From a checkpoint of a small transformer trained on Wikipedia: LayerNorm before each block, learned positions.
Each number is 128 + 24 x the weight over its row's rms, rounded and kept within 0 to 255. Layers, rows and columns count from 0. The size above them is the row's rms in percent of the matrix's.

# layer 2 MLP up, 1024x256, rms 0.0557, rows 695-700, columns 0-255
size [ 98 104 112 100  95 117]
[[102  78 117 147 111 160 115 115 121  88 102 113 104 110 106 102 131  84 108 146 135 144 103  86 151  97 153 165 115 121 142  99 109 111 122 152 113 141 135 130 137  79 161 110 121 148 147 168 113 132 102 164 138 116 161 142 114 128  87 122  91 105  98  95 123 137 139 123 123 117 113 143  98  71 156 164 125 112  76 158  98  86 134 104  97 152 144 112 104 108 129 118 148 181  88 134 139 120 105 146 121 107 118 166 128 109 117 155 121 118 138 115 165 157 169 171 110 132 158 153 138 116 152 117 138 133 160  97  99 137 123 135  95 140 197  79 131 114 128 107 108 141 102 169 125 175 129 123  83 119 127 112  93 142 116  89 124 130 148 132 168 107 138 118 126 136 119 124 111 151 135 140 124 106  90 131 152 108 171 125 124 110 151 147 140 123 143 103 159 142 139 123 136 118 170 102 140 149  90  47 136 158  96 117 141  85 153 143 102 109 129 130  99 180  86 133 130 141 121 118 116 129 118 117  98 179 164 128 126  95 131 157 159 129 130 155 116 126 127 136 155 117 111 129 147 129 135  58 119 128 118 136 124 144 134 154]
 [135 146  99 129 161  54 147 126 146 122  98 112 160 112 116 111 128 115 152 126 122 127  75 166 142 131 122 109 135 139 105 154 116 108 137 121 124 138 144 109 134 130 137 131 146  76 115 156 132 117  86  90  92 127  94  91 142 141 163 184 159 116 112 134  95 141 131 106  77 101 146 125 123 151 109 152 106 135  87 111  81 129  98 134 116  98 131 124 144 101  49 150 157 141  85 136 168 118 124 152 117  98 175 102 108 120 138 148 140  96 180 149 125 121 129 157 117 108 131 154 151  76 125 109 112 107 118 124 175 120 153 156 139 121 125 126 160 154 158 100 127 123 132 168 134  85 157 163 117  99 121 158 145 152 130 113 166 194 131 127 114  99  92 132 129 152 131 120  96 122 118  95 136 114 130 112 148 101 118  64  89 140 130 126 117 132 130  91  97 117 118 181 164 143 141 103 140  95 113  81 154 113 116 130 162 102 120 131 114 129 161 160 155 116 107 127 124 152 151 128  96 132 116 113  99 158 134 156 138 123 170 145 176 114 120 122  96 102 133 134 141 120 116 112 101 123 116 113 151 117 122 141 118 102 146 122]
 [128 128 120 125 147 103 108 134  99 112 115 132 128  93  91 146 113 160 151 114 145 123 124 126 104 149 120 126 128 139 104 107 121 143 153 110 120 134  93 133 135  94 175 148 112 143 141 112 141 117 163 135 115 148 127 116 138  99 113  97 146  91  92  96 145 154  79 163 127 128 114 148 130 103 121 140 153 135 131 125 161 110 144 149 119 119 100 119 142  86 128 127 143 105 116  98 166 122 136 201 142  95 140 111 140  89 109 118 145 128 130 126 114 105 104 114 106  85 148 136 121 156 130  79 177 102 114 171 124 114 123 121 147 113 200 125  97 150 136 121 101 126  80 115 108  86 130 116 108 115 121 139  80 105 114 194 124 123  96 161 157 151 123 160 142 150  98 129 119 132 135 146 133 125  96 126 121 138 166 122 125 149 148 146  91 113 156 128 147 124 112 143 144 185 124 168 148 120 104 155  94 131 132 133  95 151 101 173 115  83 187  80 142 136 149 111 126  89 110 175 123 130 119 115 179  94 111 129 130 180 160 133 104 120  93 157 118 193  86 131 135 126 137 126 107 130 151  90 124  82 132 144 102 158 137 115]
 [142 120  92 123 131 120 129 100 118 155 131 156 145  89 174 132 156 134 148 123 142 149 138 110 162 115 111 129 139 140  85 124 182 121 161 166  87 161 133 125 130 157 134 145 117  86 164 113 172 159 137 113  84 123 129  65 137 151 121 136 104  92  97 114  74 117 132 121 120 120 118 141 150 121  96 160 111 121 154 127 149 143 160 156 138 149 119  94 135  97  62 176 145 143 128 145 116 115  85 139 117 165 158 136 135 124 149 123  94 125 133 140 155 129 135 146 165 119 152 105 102 100  96 103 118 100 118 167 142 147  95 141 123  96 124 129  94 156 132 128 113 118 152 148  91  99 131 135 121 101 101 136 134 100 173 109 154 122 139 151 124 184 132 147 113 186 140 138 120 104 146 136 118 125 112 141 186 107 145 125  96 116 141 115 148 198 152 157 154 168 133 103 116 158 106 177 114 105 119 120 147 177  92 131 139 105 118 136 109 119 102 141 142 138 105 131 120 148 135 180 127 109  97 137 110 129 118 100 141 137 105 171 102 155 110 134 124 157  98 136 103 127  77 101 146 128 132 108 116 164 124 139  85 117 102 111]
 [125 180  84 127 123 159 156 156 103 115  98 163 109 102 133 131 138 140 141 153 123 123 111 139  86 150 127 135  93 131 118 128 120 104 143  86 128 141 194  89 101  97 136 141 136 153 121 124 130 100 140 124 136 138 106  93 141 121 115 128 160 138 106 158 153 107 118 154 119 142 135 128 120 130 124 105 118 118 139 138 137 130 108 162 114 131 127 166 153 138  91 111 178 134 113  97 123 137 189 128 116 110 125 130  89 108 136 137 155  63 143  89 152 116  82 132  91 107 148 134 131 111 111  99 150 143 108 109 126 132 176 123 175  94 127 123 124 170 117 129 164 129 109 118 132 110 164 140 125 134  66 111 125 172 155 162  97 117 125 169 106 155 125 147 118 184 141 139 104  89 146 106 173  78 122 133 119 140 126 104 143 159 129 137 128 153 174 143 107 128 174 123 152 153 111 131 150  86  85 126  97 117 113 134 142  79 134 141  84 103 126 124 132  90 108 105 119 113 158 115 125 123 152 117  94 149 140 160  97 136 106 117 158 153 144 139 117 154 160 156 167 131  99 115 174 108 139  93 126 170 110 120  91  96  90 128]
 [139  67 107 141 128 113 127 122 132 159 153 208 137  76 116 134 117 179 113 120 124 128 106 174 121 176 146 152 134 126 100  73 139 143 151 161 128 117 141 114 121 139 111 127 149  89 125  95 150 167 133 119  92 123 124  93 148 157 151 147 120 103 105 108 109 109 164 150  80 110 140 138 119 116 107 130 163 124 137 109 146 192 161 151 137  94 138 121 159 141 110 162 137 141 144 159  94 146  84 137 113 123 125 123 147 121 149 138 145 134 132 140 160 154 119 139 132 148 109 122 123 106  96 103 113  76 120 163 113 140 126 131 116 111 145 119 109 187 137 135 158 149 117 149 117 127 149 105 153  96 156  93 179 155 133 149 127 163 121 125 122  80 111 120 135 154 147  99 131 154 101  94 131 106 162 150 143 125 138 123  99 106 139 135 122  80 107 108 157  95 138 135  92 136 138 112 148  99 140 102 128 170 137 148 152 126 136 127 122 124 168 111 143 118 138 101 127 123 137 129 122 127 163  59 174  88 144 145 149 136 113 160 164 110 141  82 103 116  89 134 111 170 102  98 128 120 151 110 129 159  97 169 131  91 115 123]]
# layer 2 MLP down (transposed), 1024x256, rms 0.0558, rows 695-700, columns 0-255
size [ 82 107 103  93 104 126]
[[126 128 131 141 152 113 125 132  97 113 112 163 120  98 157 147 152 133  94 198 153  84  98 139 123 120 167  92 164 113 140  93 106  88 167 125  96 171 158 153 104 130  69 114 128 156 108 126 107 102 104 108 156 145 138 152 113 116 114 108  99 130 123 140 121 129  94  89 129 157  89 139  88 154 112 171  92  84  96 103 116 123 102 117 130 131 148 134 154 108 110 119  94 120 107  96  97 183 108 179 123 133 129 133 136 163 154 123 125 124 156 106 147 116 140 153  93 112 172 152 118 107 169 109 125 122 151 133 102 136 121 110 152 149 137 144 109 133 149  99 150 156 159 131 105 118 105 122 152  87 118  80 117 150 125 113 131  89 130  98 103 154 159 158 138 147 106 127  87 177 130 139  98 134 139 110 108 155 127 135 137 136 179 155  85 112 124 152 136  99 130 100 173 151 188 128 144 111  83 157 108 127 163 121 147 146 117 152 109 120 118 109 139 122 121 144 177 133 140 153 146 109 146 122 122 168 131 111 121 175 123 112 112 144 160 122 110 151 158 100 141 141 130  98 156  92 134 152 102 120 129 140  98 119 138 147]
 [141 134 141 169 101 125 112 142 170 116 153 142 100 139  96 119 151 147 151 162 146 102 132  91 124 172 154 145 172 133 153  72 114 102  96 161 100  95 116 157 154 130 172 120 198  86 121  97 137 143 148 144 122 148 134 135 155 138 129 112 138 127 116 138 136 153 109 137 147 107 163 136 121 124 112 100  89 132  98 152 124 123  97  92 139  91 174 104 121 119 128 146 128 164 147 130  94 156 134 114 124 146 116  75 143 141 106 142 140 147 158 117 146 128 154 139 178 116 141 120 111 153 155 141 121 171 111 139  95 124 146 137 137 135 154 120 172  61 109 115 135 142 167 117 105 111 143  96 132 132 121 105 118 109 119  94 120 143 131 137 186  91 149 103 118 123 116 103 109 116  99  95  86 122 100 133 126 157 133 133 214  98 137 133  95  83 168 118 102 137 109 120 158 116 133 114 125 160 126 131 140 130 116 117 177 131 110  75 154 136  94 142 141 161  98 151 147 139 102 126 114 143 121 135 172 126 127 165 148 123 128 154 103 150 157 161  88 144 103 133 108 156 144 105 102 135 160 124 127 173 126 113 125 108 148 123]
 [154 144 191 125 161 133 162 134 170 156 123 169 120 161 170  75 120 107 144 138 134  98 138 127 143 140 136 163 184 113 134 100  98 123  91 122 145 108  83 104  83 162 115 131 119 142 149 142 157 101 134 123 118 141 143 135 118 117 147 120 125 110 133 114 151 143 137  97  67 119 163  89 119 115 120 109 130 158 118 141 109 153 135 126  80 155 143 148 104 146 144 150 121 103 139 124 101 156 123 113 183 128 137 118 100 125 101 135 120 175 139 152 111 143 163 128 141 115 184 104  91 169 133 107 144 117  88 145 120 124  75 154 131 128 133 159 134 128 100 115 117 143 116 116 101 169 142 110  74 125 114 141 152 145 142 149 107 130  97 142 102 125 190 169 137 107 171 154  83 164 107  86 148 131 126 135  81 136  81 123 146 131 144 150  98 117 134 132 145 103  93 102 141 136 148 123 143  79 129 132 144 139 141 138  88 158 125 142 108 126 134 118 129 123 140 100 119 139 119 143 106  97 139 134 141 157 132 112 130 170  69 123 146  74 122  94 119 153 102 130 112 154 111 161 122 141 148 138 102 111 140 152 174 111 119 156]
 [116 117 154 139 123  96 175 142 114 172 120 128 120  94 121 161 132 109 134 134 146 113 171  99 116 154 133 105 126 140 104 120 153 140 139 118 114 115 139 130 136 130 124 185  84 126  99 116 144 148 162  95 112 119 160 129  87 113 114 114 144 128 101 160 147 130 127 149  66 149 127 140 171 108 142  88 124 125 114 155 147 128 119 151 167 151 137 150 134 133  61  93 183 109  94  81 118 138  96 102 112 127  97 129  96  91  91 143 102 122 106 133 161  84  79 118 153 158 103  89 139 126 130 149 146 112 145  93 162 138 100 130 128 145 164 101 145 129  99 168 150  97 175 138 124 128 130 131 106 162 118 110 155 132 158 140 144 125 120 139 146 121  91 106 108 126 120 135 154 134 147 170 142 168 123 166 134  89 156 127 143 112  92 130 143 184  91 145  96  95 128 133 127 143  81 120 148 140 116  65 145 154 129 144 114 109  93 149 121 125 150 141 134 160 149 188 107 133 152 135 110 104 114 120 128 113 145 135 123 135 147 155 122  97 164 118 129  80  91  99 129 136 136 100 126 155 110 133 127  96 138 149  77 113 110 114]
 [148 126  74 154 132 136 129 160 102 145 119 110 121 123 116 134 166  96 149 132 103 130 119 109 115 142 116 164 158 165 158 135 124 119 113 137 130  93 129 133 108 156 151 120 119 181 126  89 102  55 151 140 114 102 127 166 130 136 120  83 106 139 110 128 120 116 154 121  86 114 129  78  88 148 118 129 120 168 136  97 150 130 148 153 106 171 109 112  96 134 126 111 150  66  88 141 141 127  97 155 110 132 109 138 100  91 118 159 138 180 124 129 134 107 158 103 115 156 137 135 111 154 156 125 146 132 149 136 142 112 153 107 128 109 138 146 119 155 140 164 122 112 115  67 135 140 146 142 110 116 115 145 140 150 117 121  95  96 119 162 132 126  62 145 101 102 176 144 167  55 119 164  93 148  75 136 108 130 137 188 117 101 160 113 118 132 108 139  90 130 106 110 131 137 137  99 187 116 134 124 126 170 100 139 100  93 144 108 112 135 141 142 113 134 106 124 112 157 155 154 160 127 151 154 129 133 152 105 132 131 145 150 125 128 152 103 162 123 158 142 143 120 106 126 132 141 133  96 135 123 194 119 136 136  81 122]
 [152 132 112 136 151 114 108 123 130 140 161 126  91 102 140 139 160 141 128 129 109 145 141 111 107  98 121 140 146 111 119 119 149 114  92  89 129 174 171  94 133 122 137 116  83 172 150  77 168 117 173 134 142 139 155 130 141  90 151 121 167  99 132 132 178 142 131 162 160 202 131  96 146  87  91 150 141 126 142 109 162 149 124  86  96 116 143 108 121 115 104 163 106 164 140 122 118 152 191 111 133 121  86 139  97 117 144 119 122 106 142 141 146 162 175 190 128 134 101 151 161  98 145 105 113 123 138 136 153 145  92 101 151 128  90 123  89 162 147  75  96 126 151 166 118 116 112  96 157 153 117 133 118  84 137 119 104 141 134 111 119 141 113 118 165 110 104 124 133 102 139 120  76 119 117 131 106  95 165 150 122 112 113 110 139 140 154 103 111 118  98 154 140 127 130 138 130 192 115  92 135 114 132 141 105  73 139 154 113 143 109 116 136 168 114 132 134 124 126 109 100 123 150 127 142 137 114 117 147 105 130 149 106 155 126 108 111 105 147 128 130 134 150 127 144 172 171 152 119 100 155  81 121 156 107 161]]